Weights of a small GPT-style language model, trained from scratch on English Wikipedia.
Size: 8 layers, width 640, 5 heads of 128.
Architecture: LayerNorm before each block, rotary positions, untied embeddings, attention and MLP in parallel.
Training: a variant of Muon for these matrices, 13761 steps.
Each number is 200 + 40 x the weight over its row's rms, rounded and kept within 0 to 999. Layers, rows and columns count from 0. The size before them is the row's rms in percent of the matrix's.

# layer 3 attention query, 640x640, rms 0.0739, rows 0-43, columns 240-319
079,234,182,252,211,161,110,132,195,271,197,215,155,248,207,152,199,232,215,202,257,188,216,182,227,170,233,241,160,248,235,219,158,300,139,248,182,218,164,176,189,179,194,229,253,180,171,258,171,222,154,183,151,230,188,200,253,177,284,215,277,224,256,154,187,161,198,188,182,164,214,206,187,246,192,194,210,164,133,167,285
072,190,203,284,178,141,145,205,139,169,176,139,293,191,236,286,166,179,204,244,159,216,135,162,102,184,162,284,195,170,234,170,282,244,188,250,206,172,154,209,191,212,193,186,186,170,169,181,253,234,177,116,210,238,219,204,256,233,248,222,206,208,231,238,184,247,176,172,176,197,152,202,250,212,210,194,170,276,128,166,236
074,137,213,215,166,203,254,207,203,218,216,189,194,179,217,144,238,197,241,228,178,237,183,236,149,253,169,268,153,224,167,189,249,135,241,212,212,185,149,143,186,197,134,187,158,225,182,194,182,185,207,197,197,211,272,228,191,232,275,172,201,141,78,208,190,238,163,252,213,208,126,209,180,143,132,208,197,193,189,229,212
084,258,225,172,233,236,222,187,187,167,138,203,132,103,234,177,202,128,227,203,207,200,223,203,240,221,152,234,240,242,141,157,140,207,192,177,326,137,185,208,278,210,146,172,202,216,265,157,141,212,195,228,229,222,183,238,146,247,218,192,199,162,128,216,193,254,72,217,158,212,142,187,188,175,231,195,234,172,209,268,206
080,169,254,213,201,200,281,199,160,138,177,229,143,148,206,251,224,189,175,152,249,242,215,187,162,237,188,205,189,217,164,221,207,267,170,133,222,145,194,129,187,182,274,200,177,290,263,265,214,260,146,224,191,246,265,149,185,225,262,111,224,219,282,184,144,254,209,138,149,196,180,225,176,220,268,174,225,140,196,207,170
093,143,166,155,174,162,246,222,159,158,238,247,239,189,265,135,189,267,176,236,225,217,208,249,227,201,181,225,171,206,202,269,294,281,212,180,230,223,216,202,170,223,211,140,248,119,178,203,210,141,214,201,215,215,214,214,244,220,174,197,252,97,313,182,186,205,175,137,247,214,241,217,256,194,149,228,145,119,219,199,182
098,251,111,195,239,203,161,111,154,183,245,182,160,300,240,205,185,243,201,187,112,146,142,169,236,158,158,174,184,178,248,180,224,263,188,214,163,250,148,185,152,231,117,250,212,165,157,194,206,179,212,194,175,261,197,208,205,205,158,216,193,170,196,142,220,157,224,231,284,283,228,167,170,217,207,222,171,275,190,200,242
094,194,221,177,284,264,268,190,215,289,141,196,143,206,197,188,203,192,198,150,223,210,220,209,253,233,173,151,232,252,153,183,219,126,226,212,192,198,173,163,178,172,194,273,219,162,214,194,69,140,185,219,214,235,239,238,246,130,221,220,231,159,284,187,293,171,184,244,223,192,166,207,178,237,288,159,204,248,183,248,271
098,182,203,205,215,272,134,190,187,159,227,189,221,266,231,170,241,236,195,195,232,241,195,169,220,186,237,172,167,138,191,270,150,214,192,239,161,239,185,145,203,190,254,147,266,187,98,216,245,248,225,174,175,175,88,198,244,232,160,192,231,261,206,212,160,166,221,182,173,188,213,193,185,219,204,211,228,227,139,173,231
092,204,132,171,126,258,175,136,208,225,184,174,213,221,228,240,153,234,200,166,214,153,137,226,218,172,218,223,145,140,261,172,154,240,128,200,151,237,218,147,220,209,157,220,157,203,221,179,208,162,176,180,201,146,154,245,156,206,152,111,160,280,208,169,250,224,231,207,242,201,251,143,166,174,155,283,238,191,158,201,195
097,199,252,273,234,164,133,171,184,176,205,187,224,243,227,188,222,271,229,240,216,247,217,253,245,121,155,202,207,145,264,206,172,283,208,216,174,222,193,188,259,190,255,155,264,184,183,204,300,214,213,244,159,239,166,232,155,207,212,261,149,179,213,249,155,166,267,287,188,182,229,276,154,200,242,204,252,126,137,188,145
106,128,183,157,205,242,208,167,160,186,212,203,127,211,258,177,148,231,270,224,275,239,196,195,273,217,232,221,199,192,244,270,242,188,235,202,263,197,171,237,207,255,192,155,181,220,245,210,211,199,315,165,249,168,86,162,245,161,232,164,201,190,220,246,129,231,114,187,197,193,211,189,154,132,197,154,238,247,202,153,216
109,142,229,250,207,161,198,197,233,198,236,209,215,202,221,164,272,212,179,156,211,179,197,154,203,256,174,191,240,204,142,258,217,200,175,202,168,211,153,207,201,175,160,261,343,212,206,259,220,131,262,179,217,111,223,258,156,288,263,210,235,198,181,238,247,201,210,162,248,138,183,187,219,221,304,227,181,275,174,175,280
113,173,273,124,165,174,194,236,225,251,183,174,182,164,206,180,209,266,180,248,238,210,191,180,167,323,206,176,284,200,154,177,220,184,183,222,157,277,175,222,132,180,171,196,206,205,248,259,195,233,199,168,193,271,185,241,151,218,216,182,175,176,170,173,158,178,221,133,195,224,199,196,203,108,216,199,238,177,214,234,190
113,112,191,230,174,216,201,214,193,169,195,125,218,155,172,263,162,139,211,191,185,165,253,188,207,173,174,209,187,202,194,209,241,217,223,263,161,274,196,202,235,179,207,161,246,223,179,256,224,237,138,183,178,270,158,146,257,253,162,189,206,196,178,221,216,251,240,174,237,197,224,165,186,181,232,217,163,170,234,175,122
116,145,233,239,211,174,131,223,203,229,194,189,169,160,216,192,189,195,208,211,191,282,206,217,188,216,160,170,139,174,245,283,267,171,146,173,219,197,175,215,125,188,176,243,233,274,152,206,224,256,187,175,201,148,267,240,179,301,217,208,171,174,255,211,206,256,156,226,252,201,221,180,133,148,256,170,185,205,198,226,229
076,194,208,144,207,165,145,239,228,240,98,269,209,175,202,145,283,270,198,190,180,184,223,210,161,186,201,256,61,249,140,221,183,189,222,230,235,214,155,170,137,257,181,222,146,171,155,159,308,192,182,226,241,198,228,157,206,131,184,163,193,155,222,240,202,275,192,194,127,227,270,209,255,224,230,200,154,150,167,206,202
077,225,198,285,258,165,291,202,210,262,167,251,215,212,260,148,173,226,261,174,165,143,258,247,189,221,198,169,199,174,221,176,293,244,289,221,253,174,233,160,223,135,162,208,223,177,214,244,236,138,215,171,188,218,217,177,238,178,239,147,169,260,175,146,153,228,238,177,249,232,190,188,187,115,162,193,178,263,243,199,193
081,180,218,181,228,219,246,230,213,155,201,156,116,212,116,167,188,191,260,180,204,254,257,251,214,176,201,148,213,202,154,202,129,135,201,217,198,121,220,191,202,205,190,299,211,241,281,115,150,228,191,270,200,218,217,111,160,205,229,165,189,205,136,164,230,210,146,156,126,211,91,224,158,183,251,218,178,187,255,253,206
078,260,179,129,114,233,171,177,229,193,218,166,202,261,195,248,185,163,214,192,167,124,140,148,161,222,215,174,312,227,219,209,119,181,171,189,200,185,239,199,190,178,194,259,254,183,192,107,235,212,254,164,218,168,229,182,165,192,279,191,238,236,201,158,215,192,133,217,165,257,256,220,137,161,127,153,211,271,193,196,247
097,210,174,188,182,218,238,200,191,223,187,147,174,193,174,259,132,142,177,235,158,197,197,206,201,165,218,183,261,233,188,127,169,131,150,183,225,217,242,208,196,133,157,214,208,251,231,153,175,269,170,216,179,230,213,198,188,250,322,184,230,255,177,185,199,255,156,168,177,272,114,248,124,204,231,184,243,204,158,227,169
088,184,238,166,230,134,239,287,178,194,147,201,163,115,180,136,233,101,195,139,212,214,185,212,187,166,216,176,210,276,133,180,184,187,221,204,213,203,168,206,183,205,198,230,183,160,274,200,118,223,171,240,174,217,293,245,202,169,322,174,197,186,173,202,205,294,147,169,198,181,146,246,228,192,222,171,214,181,209,220,190
103,166,160,152,207,206,152,190,189,141,180,216,235,214,239,210,219,270,250,230,180,201,130,261,205,210,211,167,118,139,196,285,205,245,191,154,226,256,200,205,186,196,179,186,256,143,135,197,275,138,190,244,125,218,96,213,232,211,123,246,205,203,207,201,148,242,258,179,269,175,257,200,196,147,190,223,188,160,190,218,205
084,272,180,168,205,231,159,168,266,118,226,157,233,269,187,141,237,181,213,277,252,195,202,172,217,197,224,188,150,155,243,168,244,216,228,201,163,213,208,290,188,174,169,210,172,196,147,145,122,262,220,205,162,215,192,211,120,136,193,239,242,221,215,229,164,255,161,273,244,171,147,175,168,120,219,161,158,180,98,152,146
084,182,195,210,216,274,200,174,238,147,249,186,284,235,178,199,269,257,166,256,187,281,223,187,163,219,203,181,162,188,216,232,215,209,234,178,151,154,234,176,244,262,182,215,147,193,207,137,167,195,221,253,182,161,239,218,232,221,184,164,238,181,292,136,185,187,244,197,116,200,247,239,238,159,112,201,182,201,226,197,223
101,212,234,190,162,211,217,234,244,304,181,159,132,174,181,214,152,136,258,205,239,256,200,199,258,207,134,230,246,234,157,119,206,222,181,218,193,266,244,240,237,213,272,222,188,223,245,183,168,120,164,202,198,168,193,188,231,238,182,254,218,215,185,265,217,201,189,203,259,128,192,219,211,269,239,287,213,227,169,173,173
110,206,217,179,205,138,179,227,169,277,174,200,200,101,169,202,216,204,201,213,145,217,225,230,202,291,182,195,312,215,167,201,150,163,213,132,223,148,227,144,198,160,156,238,161,253,236,117,204,220,191,258,209,191,252,179,179,167,244,186,181,111,136,184,193,193,156,138,161,271,238,224,217,199,166,178,160,214,307,193,184
105,213,181,225,153,221,232,213,188,204,189,192,192,273,181,191,223,179,221,208,165,234,224,196,107,208,240,211,174,247,151,199,221,158,230,152,178,222,213,214,224,145,272,272,186,217,148,178,159,206,218,297,249,162,236,222,255,167,257,162,160,183,257,242,229,161,189,285,151,236,178,237,244,218,229,232,189,231,264,203,205
112,218,240,216,196,233,164,179,263,226,285,185,237,172,190,254,193,168,199,235,171,179,226,185,181,184,157,272,213,165,236,179,151,248,204,244,237,220,179,222,255,219,162,234,180,231,247,215,190,210,193,177,164,230,189,232,149,230,176,226,155,266,186,213,189,290,199,133,187,264,237,221,220,209,195,281,264,213,166,199,172
113,151,201,201,163,250,190,227,198,227,232,173,171,135,212,203,283,180,226,168,115,205,184,259,161,220,202,216,206,241,139,200,138,185,170,239,204,211,118,152,172,258,226,145,200,267,257,202,119,240,186,242,215,217,273,171,157,224,179,246,240,210,170,245,180,271,244,197,184,231,168,187,148,260,189,198,233,205,220,252,250
114,200,186,235,222,142,184,250,171,181,223,149,241,199,206,183,234,152,278,116,241,289,223,209,207,169,164,224,292,166,162,253,230,164,164,185,233,212,154,168,184,167,170,257,171,203,203,235,195,234,275,191,142,234,190,205,187,187,200,269,180,200,204,199,152,230,210,241,237,235,180,189,198,157,179,119,173,171,227,172,167
109,155,206,233,214,227,209,136,199,230,212,129,224,192,207,203,191,230,121,194,209,189,263,206,137,130,232,207,160,170,182,195,171,211,241,201,231,242,182,236,173,199,171,162,151,186,159,217,149,207,180,150,252,185,177,206,200,288,255,218,164,185,228,256,241,177,264,222,159,269,152,161,189,193,197,184,174,236,212,189,124
113,146,126,204,198,221,166,260,141,276,148,209,244,217,184,184,219,162,242,196,157,154,188,138,171,271,111,220,95,207,189,178,176,227,228,209,189,161,196,177,130,235,216,177,215,137,135,236,181,156,140,204,128,215,165,161,136,189,189,141,253,159,165,193,100,177,164,178,164,204,210,301,196,178,165,194,204,159,181,207,231
116,270,269,191,177,206,138,248,259,235,229,235,245,203,196,270,181,161,184,135,206,188,185,218,203,235,214,163,119,183,110,160,167,160,220,196,186,185,234,215,186,161,171,120,276,202,205,178,178,160,240,217,253,240,218,166,269,222,264,190,204,198,189,214,191,173,232,161,212,177,179,205,227,251,212,215,262,270,194,177,190
114,166,229,275,304,228,194,211,209,281,175,195,211,148,200,105,227,226,192,158,230,192,200,238,106,169,212,193,139,245,226,185,194,201,243,225,169,179,213,206,227,150,148,254,247,241,190,184,210,165,182,247,202,236,213,177,153,175,173,200,210,127,152,114,272,184,204,180,243,186,266,213,194,147,183,234,179,166,177,273,176
112,315,134,239,233,191,192,148,188,178,246,238,203,150,242,233,195,258,204,241,201,220,134,183,240,254,198,193,170,157,238,231,194,223,153,152,207,207,159,138,105,269,189,241,271,285,211,183,230,130,226,219,206,198,322,192,211,178,194,259,219,159,243,194,195,251,242,223,178,138,209,227,169,158,212,157,199,198,205,219,189
108,223,190,223,191,172,241,244,220,268,174,211,241,168,287,247,234,237,209,244,239,200,163,286,206,198,227,145,167,226,209,208,263,248,163,170,207,208,172,201,251,199,219,239,229,167,187,220,171,132,226,140,172,186,146,178,238,186,186,203,221,219,110,180,163,124,224,309,177,197,209,201,210,196,159,192,161,237,193,204,199
113,129,188,186,200,174,206,195,240,234,260,161,164,239,210,192,261,159,177,187,259,228,220,227,195,151,222,211,153,149,175,242,214,243,204,191,252,208,151,279,179,217,282,210,177,252,214,148,158,200,199,281,279,216,175,194,175,144,240,190,188,148,244,186,270,195,210,194,178,263,257,186,186,247,214,268,228,159,221,307,215
114,224,232,219,212,140,199,167,181,221,158,159,246,151,317,248,222,191,207,233,180,197,156,157,227,269,241,187,241,166,215,254,172,191,175,187,139,210,131,181,188,191,209,241,236,280,187,180,164,185,173,178,269,182,207,130,163,195,199,199,153,142,199,83,234,227,220,298,268,178,213,223,227,209,216,220,225,142,228,211,176
110,246,189,163,131,165,195,216,148,224,178,207,227,192,193,128,247,157,193,197,275,178,176,166,198,192,151,235,223,137,275,182,169,155,203,190,224,205,184,234,240,151,177,175,109,324,163,180,194,239,213,177,255,196,202,213,192,225,172,210,271,182,195,181,149,145,184,252,251,141,230,144,234,204,193,147,219,213,188,250,164
112,178,208,208,193,222,174,165,215,176,229,193,172,192,180,170,171,157,222,206,177,112,203,221,148,272,259,184,199,157,188,171,206,233,226,163,206,201,153,246,206,212,209,127,177,222,160,175,211,227,250,155,224,229,182,140,200,181,190,171,195,214,220,148,266,177,223,160,157,178,177,240,288,179,222,196,206,210,138,192,193
111,239,171,166,222,169,193,194,150,144,173,218,213,236,127,218,224,291,234,188,178,209,212,243,191,183,213,185,230,185,224,242,244,186,233,191,133,195,166,209,200,203,190,180,255,180,236,151,225,230,195,103,228,183,160,230,180,230,169,171,215,227,198,223,208,133,182,138,228,223,215,248,183,227,161,228,246,187,213,194,136
115,219,149,174,175,241,230,219,176,155,134,202,189,193,108,263,216,195,191,214,181,215,278,195,192,301,253,202,178,239,185,152,277,181,146,188,235,190,235,115,197,191,191,214,191,283,203,225,173,233,200,237,226,225,166,220,143,175,163,206,197,254,277,180,280,230,231,192,263,168,247,209,171,213,230,199,174,164,221,211,141
111,171,213,253,210,220,190,202,195,218,277,154,221,219,210,156,209,221,165,183,242,223,230,193,164,185,165,200,217,211,201,217,208,166,210,169,175,190,230,141,192,226,194,269,227,214,225,185,236,199,192,156,251,131,207,99,179,125,173,247,244,229,250,200,188,207,211,199,213,219,180,120,141,230,273,172,146,211,231,213,159
# layer 3 attention key, 640x640, rms 0.0743, rows 0-43, columns 240-319
074,195,266,220,169,185,225,285,276,162,285,229,262,217,199,212,176,160,194,212,171,189,216,204,207,248,171,204,236,160,172,201,204,170,208,171,210,150,159,124,181,207,123,271,156,145,213,176,206,191,173,234,206,188,204,146,208,149,202,206,220,171,174,137,283,204,201,212,205,203,173,194,213,234,240,230,149,239,226,179,197
078,225,231,166,211,194,238,163,245,219,192,253,167,204,181,197,243,256,132,205,268,170,210,243,331,227,247,231,165,209,240,238,161,252,182,223,150,229,179,214,226,188,286,168,234,261,139,281,157,173,309,229,168,145,202,194,182,206,206,187,121,207,165,213,229,160,209,176,179,226,267,210,205,279,92,146,238,112,130,275,117
079,222,186,168,262,191,162,178,165,86,131,230,234,186,164,205,222,208,209,140,154,171,201,188,224,211,248,227,249,169,178,170,191,259,222,174,277,171,260,242,183,253,282,231,268,143,179,297,248,213,212,216,177,200,216,170,176,236,189,216,171,219,232,298,176,202,177,185,141,188,285,208,258,265,208,192,181,210,235,145,213
090,240,230,266,220,160,261,216,175,172,195,206,202,191,186,223,182,128,198,191,234,189,221,189,160,161,217,234,214,267,180,150,157,182,268,214,159,211,242,143,224,184,138,212,164,238,159,156,201,186,175,157,242,191,230,233,162,217,179,187,193,178,203,148,205,220,148,220,193,244,177,203,220,194,268,239,216,286,209,219,118
091,190,248,251,142,158,166,245,220,238,253,205,194,234,190,192,134,131,284,244,269,179,238,212,218,213,193,156,255,244,195,135,171,238,221,232,182,218,199,193,231,151,174,143,122,219,240,177,172,219,151,150,279,180,149,177,168,170,187,271,120,223,229,215,201,226,174,257,185,235,157,145,197,178,274,217,172,269,249,189,228
087,283,205,148,195,150,304,235,176,209,128,209,210,229,134,171,198,169,251,238,209,103,221,195,218,163,224,190,311,234,167,184,220,200,216,212,153,235,191,168,199,171,189,141,178,179,260,261,236,211,157,173,267,269,214,202,199,219,168,178,156,187,218,184,188,256,195,167,211,197,258,182,177,184,211,245,269,256,221,252,210
108,177,220,206,274,223,192,176,184,171,233,239,259,222,184,163,201,233,217,243,143,178,204,166,199,209,231,189,147,154,159,331,310,216,179,147,264,172,162,239,204,214,255,164,231,226,176,259,189,220,211,260,157,157,228,237,216,215,167,203,187,166,155,254,204,165,163,180,184,194,209,255,167,170,116,164,57,86,186,189,179
088,219,225,219,202,185,190,184,216,210,198,195,205,152,177,228,136,158,178,164,170,132,261,192,141,243,121,196,224,189,242,197,194,236,183,301,196,254,209,189,199,209,187,132,228,187,272,153,241,228,153,141,178,203,202,154,180,193,182,172,219,184,147,176,239,164,187,191,194,183,197,192,174,212,130,225,199,176,231,264,147
097,169,177,225,98,146,207,127,197,167,144,169,245,193,208,253,164,225,178,224,152,314,170,161,227,200,121,181,162,182,211,274,252,136,135,190,113,211,208,209,267,209,259,218,165,243,194,211,210,226,212,260,231,184,180,187,267,136,287,253,172,249,250,118,173,187,181,236,192,233,172,196,159,123,122,208,231,158,226,189,148
081,252,194,160,282,185,221,161,231,231,190,220,149,222,181,270,204,151,159,209,239,176,217,222,158,252,237,221,218,258,204,173,122,237,213,305,207,185,186,187,285,242,274,190,198,228,218,229,220,180,233,239,193,112,310,146,176,171,235,233,205,233,216,152,157,191,231,214,201,210,198,179,209,218,176,223,220,224,198,186,198
112,297,154,157,148,142,225,146,281,270,151,204,203,156,154,178,106,93,131,207,185,178,150,226,216,175,217,221,239,189,158,214,205,185,303,176,245,187,222,167,270,267,134,194,128,254,209,129,152,253,173,140,230,196,245,220,205,201,205,180,207,230,222,252,231,205,211,164,210,171,198,196,217,200,182,177,242,159,212,203,233
108,199,171,207,244,166,242,160,294,275,202,227,284,178,224,215,188,176,182,129,220,175,216,216,211,183,144,219,206,250,291,220,293,134,228,174,183,199,238,188,199,181,192,217,292,198,202,184,182,151,208,201,195,199,273,159,202,153,157,272,230,185,193,197,221,208,247,223,209,261,172,237,220,223,147,230,232,169,75,208,288
111,166,215,182,197,176,239,204,173,190,132,194,256,190,195,194,168,232,244,239,170,243,178,262,227,161,217,206,238,215,241,197,197,200,185,160,179,124,198,210,194,198,261,157,169,233,182,175,258,253,191,162,226,169,224,233,181,240,268,138,185,233,173,238,193,145,112,252,170,198,232,209,228,205,189,257,203,181,175,213,213
111,230,267,270,269,189,157,171,185,182,221,202,222,206,134,204,162,199,229,215,151,150,240,144,159,239,194,243,215,205,169,165,228,189,202,190,229,215,116,184,166,202,126,161,194,175,167,225,212,206,220,156,161,233,212,158,136,166,171,180,102,142,220,207,171,244,225,250,188,138,160,182,181,237,185,199,254,257,225,182,157
115,213,216,187,138,286,189,225,181,198,214,198,235,165,198,256,204,210,144,195,197,212,225,153,157,159,244,172,215,237,252,180,210,254,238,168,199,185,259,193,210,262,133,193,151,216,224,190,168,148,159,205,231,248,188,230,193,297,166,187,201,165,244,257,158,239,187,191,256,220,164,156,174,194,214,243,265,195,216,187,162
116,187,173,145,135,174,206,164,181,92,220,219,233,185,199,191,199,209,158,209,222,156,215,212,241,243,95,223,137,254,215,199,208,259,213,93,195,274,187,225,176,213,198,163,213,197,260,183,245,197,175,212,138,228,228,167,140,161,175,176,166,134,164,205,162,231,157,164,227,112,219,259,236,202,173,252,133,154,155,218,211
074,196,211,160,220,282,263,197,239,168,244,204,222,248,212,144,158,203,155,199,231,178,136,257,216,154,305,195,215,211,258,262,208,116,153,228,168,139,209,191,185,249,234,155,250,228,188,211,202,199,199,111,245,154,248,238,147,350,156,131,219,266,238,173,163,170,218,153,168,127,154,216,163,238,205,203,191,193,179,168,145
073,145,188,237,182,233,146,172,196,172,238,102,246,206,138,210,235,187,130,178,199,224,136,154,229,192,200,211,155,231,138,169,168,185,228,235,135,270,176,160,206,157,183,146,175,167,213,231,157,170,147,248,195,245,170,198,122,239,180,266,240,152,211,292,226,189,209,206,142,165,214,196,197,145,241,289,255,173,177,182,158
084,257,235,251,208,144,246,193,143,243,217,165,231,192,170,218,228,208,209,223,236,190,243,194,179,171,209,188,179,210,147,142,123,169,152,168,248,248,187,199,240,221,98,194,188,197,187,206,158,240,147,194,180,204,151,208,224,123,197,180,184,165,204,173,219,172,226,278,286,230,186,199,221,168,191,293,195,268,231,202,272
080,198,221,192,160,236,152,150,189,284,263,221,167,152,245,124,190,203,146,170,244,189,217,201,182,168,234,239,189,183,212,216,208,170,173,222,241,244,156,229,206,219,138,172,190,233,195,235,219,193,224,145,186,167,251,158,248,243,167,177,239,218,163,211,216,171,177,139,218,168,178,169,181,217,200,161,276,199,129,214,144
094,281,256,257,204,193,181,209,205,207,236,206,162,166,182,172,150,165,212,191,252,175,220,206,221,210,188,268,220,231,140,148,98,186,191,263,207,200,252,182,259,181,179,239,154,247,207,192,167,233,187,142,153,211,217,145,204,137,177,191,232,201,163,163,207,144,134,151,188,146,208,235,213,238,257,253,210,236,227,215,227
093,183,245,257,191,187,225,156,199,268,191,235,146,205,251,196,206,162,168,177,264,148,243,153,244,268,178,210,282,246,144,120,155,158,216,217,191,247,262,171,233,224,136,233,156,243,221,172,168,220,142,116,256,197,230,198,234,171,156,198,187,165,141,154,203,225,132,118,211,215,222,226,188,259,197,244,212,235,187,239,185
095,213,237,264,213,218,115,230,211,163,250,203,214,244,186,258,234,260,185,198,177,171,214,173,223,155,239,222,159,194,189,162,227,251,224,182,176,158,218,157,185,205,245,149,298,180,190,211,243,271,255,281,181,201,266,266,216,194,241,215,174,176,219,169,200,201,212,261,221,211,154,214,173,207,159,211,217,148,201,157,255
097,177,224,190,233,164,196,179,143,142,195,203,246,191,201,209,209,237,243,207,110,270,171,225,178,201,192,159,181,172,256,284,213,187,200,164,217,163,206,145,148,184,237,172,204,252,140,208,257,160,227,203,180,185,152,282,258,216,197,164,173,218,261,198,236,128,193,177,234,233,162,242,186,150,158,217,162,183,227,162,225
097,243,178,157,186,195,185,138,259,245,234,164,165,212,179,164,143,67,202,230,245,172,228,188,234,270,172,223,343,205,195,162,209,168,262,262,214,173,153,165,167,252,214,180,215,168,217,188,130,118,190,178,237,262,265,127,154,178,165,197,235,181,181,234,207,278,210,162,184,192,219,176,149,183,195,213,204,232,179,199,160
120,193,183,176,230,215,191,218,288,195,197,172,185,200,184,196,256,157,235,167,236,133,218,186,167,283,201,142,291,228,251,197,168,173,219,330,204,211,141,202,151,262,168,228,196,188,272,198,188,160,193,154,179,228,206,167,183,203,182,243,212,172,163,237,234,223,160,192,187,141,220,146,180,278,197,220,161,221,159,219,217
110,174,246,165,200,180,250,172,204,262,217,246,177,234,189,184,178,198,160,153,204,179,228,230,157,194,107,181,236,253,156,200,202,228,183,292,163,191,185,179,177,168,254,200,218,185,236,225,179,222,218,131,200,261,274,193,162,176,182,221,217,171,88,195,254,207,214,132,147,212,194,259,198,227,223,137,290,211,213,266,185
111,217,234,183,129,197,193,208,304,225,206,116,247,211,194,116,233,218,251,169,280,242,190,149,187,279,194,169,212,235,233,201,164,203,298,188,180,160,162,188,89,137,231,217,243,141,224,232,190,177,253,138,206,255,193,260,136,164,186,171,163,202,235,171,251,281,148,162,172,265,215,158,227,149,211,202,208,215,151,180,231
115,228,176,251,177,215,145,199,218,158,271,236,207,172,207,178,209,120,183,167,251,173,217,225,224,190,189,218,214,285,222,188,247,246,136,197,97,263,226,275,133,288,266,211,180,133,298,163,164,303,223,211,184,196,207,199,253,184,137,192,174,247,204,247,231,209,161,157,196,228,207,196,167,201,275,101,167,163,216,233,221
117,216,250,245,257,256,261,185,250,233,187,215,223,187,179,210,232,129,232,171,192,152,303,196,134,258,171,205,99,183,225,181,179,195,167,210,244,225,265,218,180,140,217,208,227,241,192,135,225,243,222,249,194,272,207,241,166,256,156,195,187,196,219,195,235,218,212,162,211,189,181,132,261,180,214,164,162,142,188,173,125
116,210,176,217,187,237,171,175,214,240,195,194,209,167,193,223,224,248,212,188,216,199,222,266,235,302,215,149,208,149,226,234,211,218,217,192,180,194,191,198,267,181,228,193,224,221,212,191,198,132,208,179,204,227,184,188,236,218,187,133,156,272,287,213,158,207,273,222,167,188,276,303,194,223,201,159,245,170,195,220,171
110,212,236,180,220,193,232,150,166,200,174,298,171,218,217,240,244,225,135,167,197,129,116,160,241,171,207,269,206,196,218,193,256,177,179,206,214,192,211,207,272,190,229,209,257,144,220,197,136,197,228,181,268,250,167,153,183,138,229,191,164,239,189,164,266,162,232,227,215,193,220,250,176,251,169,265,279,188,208,236,184
113,225,165,156,122,274,224,247,181,294,265,305,214,198,208,210,167,241,209,194,233,160,207,123,257,224,231,216,220,202,216,251,216,240,206,203,204,220,168,140,230,245,187,227,249,198,240,157,176,188,218,176,185,246,164,198,240,140,214,201,281,203,196,171,240,213,266,296,219,265,169,232,149,165,153,285,158,207,234,201,264
113,134,132,195,208,148,204,193,212,133,204,255,176,212,128,229,212,211,197,207,218,161,144,227,170,192,238,227,195,188,304,220,237,167,210,136,220,166,235,189,161,196,250,233,144,202,261,158,205,211,127,260,154,180,222,221,209,209,206,131,212,203,242,207,205,261,119,84,138,135,205,193,196,183,189,197,138,156,131,232,182
115,208,190,199,158,146,245,193,236,154,291,218,180,166,204,269,186,230,159,262,251,111,201,235,235,150,208,176,209,207,258,215,187,236,187,259,210,248,185,215,180,194,168,193,243,256,175,178,196,185,169,133,205,200,149,192,221,100,190,195,157,152,218,201,249,178,217,189,153,153,192,204,179,175,155,208,215,182,266,175,185
115,254,206,111,87,127,254,247,206,202,142,182,132,226,248,176,177,223,188,223,268,148,291,276,208,187,160,182,188,189,190,240,250,189,230,274,201,183,103,219,246,175,189,191,201,204,185,166,224,262,257,194,248,179,245,210,264,185,150,209,263,127,243,293,239,176,251,191,204,201,207,213,181,231,256,182,180,209,231,271,159
110,238,206,222,207,209,196,214,193,202,198,115,87,201,167,191,178,228,236,268,182,262,210,155,184,174,198,190,203,219,226,266,202,220,151,195,173,147,147,170,130,244,279,182,167,202,191,228,174,185,247,194,239,159,242,179,123,214,159,228,191,201,185,205,162,268,224,233,191,229,221,229,211,224,186,153,251,188,192,218,152
110,162,221,263,228,258,175,175,225,192,206,221,136,221,222,145,195,146,182,197,201,211,248,227,130,174,188,194,255,184,123,126,314,228,147,207,186,190,211,176,112,230,215,225,176,170,178,285,211,246,194,178,183,179,195,166,173,151,222,293,143,114,198,238,133,200,176,200,228,191,206,172,170,175,200,210,196,230,282,103,250
116,189,203,197,275,161,237,150,122,175,192,234,295,161,132,215,164,252,145,196,201,213,247,165,184,193,189,196,226,184,180,118,169,154,179,183,170,262,190,246,228,246,169,221,213,226,257,210,172,263,172,157,150,176,202,166,205,127,174,232,123,103,125,168,189,212,223,212,217,237,207,235,202,167,215,135,180,166,171,203,187
108,208,204,298,186,231,219,223,210,200,178,232,208,229,183,188,184,201,252,188,268,171,200,169,235,139,187,162,198,194,230,154,230,242,312,245,235,263,158,229,240,228,152,174,187,279,238,257,194,212,148,196,119,170,239,216,148,164,207,212,218,239,210,182,200,184,157,164,234,179,189,289,172,162,200,193,215,163,275,170,135
111,248,169,179,165,160,249,206,175,172,136,218,177,201,146,164,194,197,182,231,188,173,180,166,250,247,213,189,278,244,268,209,286,230,230,213,204,195,238,170,244,152,206,150,279,217,215,205,213,221,174,153,102,163,261,244,145,216,252,221,237,259,181,220,226,212,198,152,172,242,249,213,254,232,175,240,228,204,237,154,266
113,189,250,244,134,181,199,224,222,180,213,193,145,276,194,187,207,217,189,197,214,220,209,149,188,133,175,196,262,217,261,177,234,165,65,190,236,233,190,233,195,172,183,163,155,190,197,126,191,178,155,227,192,186,195,215,191,173,196,258,205,225,249,204,264,243,200,231,189,218,185,214,179,150,256,140,205,176,119,293,235
117,172,253,207,190,272,189,152,205,232,210,167,181,198,187,197,173,126,266,192,223,237,200,183,221,223,264,240,202,151,141,131,235,207,188,224,200,157,263,146,181,253,162,249,269,262,192,196,199,159,253,178,203,210,164,217,197,127,243,199,197,191,124,233,175,188,126,140,166,205,182,185,172,166,192,188,215,243,298,285,234
114,179,156,194,308,261,160,209,238,255,219,208,182,192,195,280,174,135,212,223,247,219,242,211,184,174,311,217,190,244,194,198,123,193,213,180,192,196,137,220,203,249,198,244,245,218,126,173,197,163,229,203,169,243,175,148,204,180,248,215,229,161,192,282,188,169,154,233,236,189,209,220,249,149,178,169,169,138,192,211,162